{
  "n_kv_head": 7,
  "head_dim": 64,
  "activation": "squared_relu",
  "norm": "rmsnorm",
  "init_std_o": 0.00488
}
Each number is 500 + 50 x the weight over its row's rms, rounded and kept within 0 to 999. Layers, rows and columns count from 0. Numbers have three digits each. The size before them is the row's rms in percent of the matrix's.

# layer 6 attention value, 448x448, rms 0.0681, rows 167-191, columns 0-111
076:469520586503461600459390534586491591482453485456505575474559516447562508567498485466460464542602513536596524438599558607478457491471450505450441547492548451460488498471501537545525448428516517535469438496481507580524452587557555579408467407575495398557456494600486467529541454607502403596453456563556499447552511463528416393523500485483
085:427555571592562504533546533527520510478396509507517442529464436535512481548526560536402529345480442484470463515483508448463495441492581528404446524547511421477438387475431564495575501491344501567474497558506546526456510517476511435425432490472579504561567508468440513551624586602497495493534549472504503532540534530508488531542500481445
076:415471527451449598513499512549456486496450535481477481522619538446420469486531541431458496620553524550490519534465572503581482510522524432542523510521524538533520447431517575513609467409467588544563459485430504531571478536506457463498514508558529506552486537480463424532481564471562508555469472494473490510536505526583621480493515520573
078:488498496493519541488437519474597537480533519460475469519418465470413496525576479520438476412492430505517525470482419537392490607623494538498530524531492516591475549445498464452508531475489504513422447550552436514318535477470434484496484577424484416496444512462462537406564593461470484430415547490464525412525563422562448434567396545508
081:564520551559581458554423500502559478578488410472454561429517391508515530442602486425499500572583478483553554559575468560457469462467401511546563522528421493604515509524618451532546457478518462441518553515542498543425499613388445566448411522525482560511441530503490464536442521499509507461486488451530490590485565471502429461527407548408
079:496444455472494534519506478447439470459481526494507441516539502546472449532466487554459543469464555496552480461423504513399508569520485519541450517505552500513460531515548466398430527540513504448497531547426469520442639489523464474483505480488543550470489457483577457516539471494569489557546555452452475466544477389502549497476602518557
074:406438549416544504442376508522494493548441447509540525583534461551590455551524534387457414623543418454514432560473487433568484414533479505460530465474554494555511481464429454504443469544532516608468493570549501430505499526561415451412487453463480426474444574366566464476452544495562491469527494466446485613524551432443523483513449459510
074:509494548492505417493509426533501517513517502519468448524585604511467558449501542571474462502452452531513518532503464477589425511549444560518433454587537476511412513479499454472521568464526434482515518530601516473593487636451505470392497457512464441521563544495497407531537509543528483454565536448585419492523511489503554567535451542449
078:513529603494563554471579528583514481498547498470583527500601525544608531537453509491499441550565567470531537473520481459500512472370406463444465554450519484509611476513427467524437548478537474399502491581473481495533493493484470560504527604475397595583541482537593560509531472478490528490493534494616432455638478521462599546516523568537
079:411456561493575505480507525552557465578593516502456558535449536514519461529441379501478509594536408436538448625562495509516508569360512449470504554502546508488537542490450511460493539468462516447605437419544498536563489528557493450482500546409485449452460492504465546513558505506471525432492556511494450548501489453454554489480479457530
076:520521481527445472471465501460440474493478573452510561545478499496547508531457515535421559501486491499508550532510554490479509379480500456464540449534497464523533542453546494466407575536530429529496485540532468531518578504473478477545516482420480461446477466595458459466555537485598440534441611525418548491431485453564441465414431561566
080:485485526474434493451395526481522408455524552436620563484480468468531487435524541488443551557483381453545642534564426572483533481403451478466524508462566505497408560499456528402435516451609435489543582611470496574524558575567489493483565519462541370493553585475505512506426523569575467530593554545504437545516502487526514605520522462454
086:449580465499454458544481525526602538465565457460547483493523506518463536547371508436507494620499483527555438534537431467598504429440591454528539504484565538510517468441532483505522423383470524499512467509570536478465437499548377515466470505424452553485317494481500502589491490455495505381524522449468568554570435480500518496467425478601
078:567467477475485572458533500566399547462503555506522495580532480541540476499490528587525411450511416457518433579500400578394482457557411525437529514504559421494549490458576560568464485399498540444441593508509480454461528518518655591502416566513471546523491421616554509462494545450574504497518472492454577512501540514557518434435473560544
074:474552495494541497483532501577572481470509481533426486486542530352617549444494504472424552585463463443544466451515488620524371535504418490570529602464509560511465534523502445482507511383587518491533568533504513493548509454458485488524531526541489518577524473545553418472499548444571535471525529544573443417449400564600457461498465562471
073:437456596436544473404489483486526473470457529457471465473452527500480555624551491430500456395453528529457500512504379500516524528519496489467502432548491499478456456498458544465518408536493479483508507607510531478532495511445431455527530445518438518501496501465618565553481428472477536427571526468505508543486560575563516563463470540580
079:537488552464524458422548465587387507558489521609569455406403516461451551486558447454585485546549507526591437411459507461469541491541497484527447499580473562503491531569465453523583528477469457491500543401466522514462536492547476450493528552470514502442482537474502497527381542438525492527556526603463516493457473504486465463563473513590
075:449477498506612569483514586504423441496406468509444533449644435526454464559508465515573540475430501504465549516441498486478448498479566514494450488600514504513567569442544413531454494516538565509471552505496431440472552516500508419448466379466499516442523492558517394487345475499480474557600552442528518491458444585490393486559435537512
077:425425616450548420515531537537518502480643478551504539494502487530587524457511517549470496598524498528510483554479487493377445507506398558620504434549466471511596485472454537494503521476508479548506542578478417450661485575490518470484521432511426418454474481470545511492519488485541477531462522563542461519528498533490531475555579453458
075:538490520325504532536571500546534511510519465583517493460543571505477522479459574509426534523541616556524557540636571462562508578505476473498605466501446520454566484491582504468540547437497434513594524387463513485428537503532524487587594584465504514458586472580527503529500527478505585476469418482472520580553511509504479516484589500446
076:460540573523527538552495543428523522496502473484450546488589442483463495431579552533548618521436454495414519412523561597503535502516436566480434414551538534486528429481534518487558591479458551506567421543551471502488499492473489557560376537452473498520522539538500463460550507485525530579526456490468540515382585554463473463530424510447
080:374450550446542483547450528479511522526542564473547429558565538553531479495501636519463526466448531492567564467547581456502481442451510500495577410526464453420460451477551497540557534511447511518556499460485586446546528510417487493491491537485569474622540551508540480542388475404521562450448486470534482518462466571427482413455526394392
081:370520419532552439601524544461534514500513402538511604578516446464482448431535452505479510577526414541483542543440488454551570486473489585573527480485460550535501543502550502443547455577412369486470561448498497510507516475505445531547493483481527455531564562514389510506502483529414630563463511440414554512497466518412487525500546488443
074:494497483523537532537509464423535504636559486508548419414512475491501517505554598530417402554470496525513553494508548480464507470599536580453513525507399469497538587513398504575388529511467448562467546504476374413468530490439486452460528513529487577524552462482546414550491486505484530556561410416435505580381456504497490429499492510425
085:492593524540566467552432624511504526550502517486607568516448525537482566492469539515502597508438469487533590419574488574580564504512504531519500513459450543644488441521585465538521467427563399406499527526432457511523499461575488521515592433435490500528562558525584535508427555440492459483428573495505494554530416445554457454466511458498
# layer 6 attention output (transposed), 448x448, rms 0.0617, rows 167-191, columns 0-111
081:479483426513529568515625480474461457606539480617499441460492518446465511429558562566554591505393454469463545475503580370545513473483503523615422457471454581468535491539499449472475546507496499576579446442467407533421511404460492548475508555498542482385520493461527537523424477511491574427537480592483534548568513488546598491412473513503
093:611475427447456474483457441527421529522534526513532536473494600427551527448472400420539465613470611485545511495573508543513475492488368538620516419486466497570555562533596499564478580527626472508551565421535498477524488448454516536577501546501448466414363461440512524418469488534528527517519488502391534533455564512494492528534471502540
082:538536531582631437474528470380527530495537570484512481464396429430546554458538453545543477399474502453541433496537477515496561492424414511530486553459468466471484498620517505482482551563521471524439438609474451452539511524500580525461496458401525526404578507566479491530490486572511466453475565443502511470459604479402509544516494457487
084:562492459502507434481574553477464473580489420541409559507462471512467555450411460451475483530418615493427469485512516431592463389423470489511469498539490534486553499509523483503451569440501550479590546478526577511624536497640550577497489474562599500536493508592529466497505398468492506525520502494599468511475461504419529528537573502483
084:357503508404471599440544518597475466535503522485553430533470572519409473488512427563573378482467499477404488515479551495501534443486583491531502467481551538423542499552396609462481583494502528517480435472497510425642518479612519561519538466475521406489502519483424596500546422535464450500468543588490547548488472505527546584470551493574
091:522534532502491538440502523500460518431540498441449521582551510416510544457521542434526513461555489533513476536524464495505525485533502515506513472505496452470487473483439490681524452405524454476468503519561554480522360463488482581503494561544421550544451483520485502506489464492465469515485510601537501522515499553550471599507460476481
084:558531436550548522535603472478555569457570535493464504423462540493457531501468429564578457428501532604488397535526551511539444531557524555522478561541461464521488490530586578490592502526481482511422495512561474572551519490547563538458567516470551532543532454608479477526571465439500449535460496435504528445462450583489485572486518492502
082:479534517567468561521525475498480429485596480544463520494391398483527383525506516482458480483491455513457466450556604541518540442483485449477516532394527494479554496591515595460452393502541484444474433488354486391554504361518421528563455549438527585510455495520489553458406528529490547462497493462461547482409493581447445474520524560527
082:505403404493466470537485452451503483480454581557484519472410458526486493563488449463480386440413503521461419410591494492579449505592506527535555435506523407500377515472510519480588465558455545569512485461523454529575483535491422453521474463516594448519527477445461484424521509481585482529490441551490530525416515508539470505412524361520
086:548478439434429531524518444468523427417481455550519433554612461567507497499575526427464360384492579582502556479431504508551453461522463515522541479458467410497404539495464385528518417545462537635429566579434582439502516435464509544516467529496556594531517576459458465502523442503460503504432501463515564470503582548481463502482509446452
083:526446500441542533448498426539416567503565332492447491435499518523486523443549465533505483524494564556448504462485488544514498620550536546468527565521531528462547462547486506500579474463537608493476447408545520521480455521497487518442444517574549563557487461415480598548386502558451584439581511505543557540545481496457485554549589499442
086:471531477648570539629497539523568565533451500533350517464474502581450509576487415473459471562449495569494437498509537436567473456583590500431505513528505428450701483482573438524459433418469545470395506538513458432443505452443460512545456504589544616519504469549565439443535455458454487454449520422475570414550453500515469444480546450516
094:480409501489487427495495490442465506534436546498438467462472499524560473475615480566430478492519471464416637514477585519590459551516406557513530483547461453501464578522537448475631575628545409457584526510451469477542529437513550448527563606556566531587576492519519434442524493553497445566396466465534453519488551515458466449508609539419
080:479618481506507509521445516425589454573593488480424515436437466466490512551524542410508563523525488503383518395439609447458443548442488439567465606490485532489446534518464540471477474481459546574508488488406544510575487490505426467485619417501481456503413482390475528491550531478446467512461561522560315420585535533498487502513487456529
076:501489535564461445514468498418542503492373461476465514492479541589427505476557489533517424542524492566518542572500527394495535422464613540486519496520542469492445564465517574565462501415430490512479445518484472521473503466443429481533536556530524462437469524458527566505501445595426424507454403486519484501482554485564549555509487488505
081:542500413555436501530502503463503546515533541451539533592463516464512470412472469520510490566529501483509509483570510501433437487446566516491517567521527459502532481518508425503499570485528573470492492444500476447481528497499501566485495547549611464567526532582473499539534507470498455569447459567431504433525455492561502422517491480490
085:376504571587531612522513530465650500452515498486455442580473497595474432435550555542485554556498472502427618533550510470624486529469531450447563504475518503625529529466528438506485497534537508413453336582561449391515471539511576521531472500529545562467475429568459519515558503517542498481486478471565442466527566415506520533462502520400
085:644461504483492517553548439495521508568499490460507455514391569506555473481497476493416522462618446450477503485532558485531527500564513438522483481411497540518460467442473585523468570483411512507448447500575543497558452481500535505457530523560464522514456501501540492503592552479564449495453390554516470511525562475441518494445501450580
083:518541424542495592548491499477535465611446555510458470465454534595414396488487475425518430398451529465416506518509501436585562451556594465434528565432519475468431587489512484496503526517430560498446447500554495564433555433527414563458476530484618471536505504473501533494418451457493497431525483456435489528467489498451562465475475513580
083:533426472590538458492460440531551410501508499486532541559516519499490506582537536511618464478507400515504427423471393475395493441495460475507420475480519536548468524474422517450476468520448580459436543588526522500548460530425577492355451455478494581601515510396446460501543455501534443571529615485536468496496522487475532459469553523564
083:515455454489566431463435452517427452513491450566534501520472514520518425507427475464411512454527538474497519516528474462491495388514520429555577573391450553482483524449477589500465508501491561497480617461449522506554440609520511473464561517510527422528392470475443506532516532561414482372579518443468510508473464491531558540483470470523
084:547535431609431478445516446480549408535468429431451551419417526482566517538517426456532456525464411490500471443527435581450504499555460493470477481436467558526517506514531518405534539590581466498561471571499368508457546480548584449463517452522521515427435508434432546480660531586480490456551517408445512502495538456532521622551464495567
088:570427486448527570409443458534542482549457582516468446453435499514448502560468445560563441342466541486502496525557475565468520406522463454453444498453589438511494475513487502474420475492504464530442459513610496556460499535516494491497425523532410535489449502527562508496510465502518435499528496484556434489499514506525488519578478545606
080:519533477531510494481485501470524455460425453448414497567493434486497432612471492443556592481563598511525422533540462552534505548483540353583505509475572499511527439460558570462595436549589539416520410466500577542457514542576448515519493480472499498467528492570547546416460519459489423486496574553485543455546563501590503628435610507524
087:466418529458441531449500478468476484473482465572459440431577492449526437485529461490471429457544592525490485535457488435513452435514500550432514527534565514394546555476466544493471499510458541547512530586560510402472529505410416451543440653477478434467540384552597454495580433609543467513473464551467460476435514551456533478594576498539
# layer 6 attention query, 448x448, rms 0.0645, rows 192-195, columns 0-111
079:581424518474570550518492554534484473565503563461465424511435429544506508490543453567507506456453451493437567433378486569604559548528446532458531509505531580544552481543573475457454459425550573538530511465500480553513520516513527480498531461522478449540517487480483486442490521553482465525485498554492517433544486595576428495393541476570
083:404377555532522490488552514472491469443459454509427487472547440507513489560477524550527471510497539502489580469522533553550452437508505507449622472549460543480434573554425485512482558463444512563464463474523613505451400482480447470575443490517470553486451479508591498433443492542441586539477495461457531423601478537544520463548486403538
084:471438477489515497549534498557597469440498528466468472529518558505468542521497550547476551434490516564532474545463461538375513498518578523491552554560540624470507556458477458481564556432460498486481428373455435461522545547466553504487452494464565494449511464470370498522525524562481474472437487479419535528571508584442507504486454526482
082:496527504557538513553493570441481431507501458494478535482458511428488469499436455524517483483478469452492510462495493542488429439469477534553480579416430495446507458531470481488491506465392474447462448550487477490486485491522421544458561536488610443490502460512497534445502520543610484614474507440505479516539575533548476513555556586547
# layer 6 attention key, 448x448, rms 0.0642, rows 192-195, columns 0-111
075:487635432452503552509523578494588517508592445489493481464510507565552438480535485514508471586501499545557524516549547587438549490556417506475582579477516524410460482544476435518469475565520527478508416561480613510499487487542535451477471536438551539452530553421529434528465511534564620491493418487630518495585523543528509466584451486426
073:532513521565390499597511492497487552483474451498568492412478536461410476396503492418489532451503571560571427553528529472551531514507484445511478544459537504511525473446566490516610539630523460478416460496465418460543549588461501473524478417588582606485589413491484434512562541509408531539527458440513517523476429505455517565450518588543
070:484530507445591439489548535600510450570485432545465531447551406478569507580490529407453494569572415478542540567522519505504425500504504490439551491543510457520514467540530435487466458435465443601552548510534527478517535492467485547507460494464421511471544517501551536515443526413587492466534509564640532483545418382546401437418580565520
075:532466519472460564449410513487566492472530505542394423489496423466515537519423546496432574505506422538489496539509436522541531542597538494554441482554506486534453512483487444508544571483445550458484553477400546507528555485546516500563476457497505531554529640405445536494550548473478594519493603500541521498491467549431563499453547503463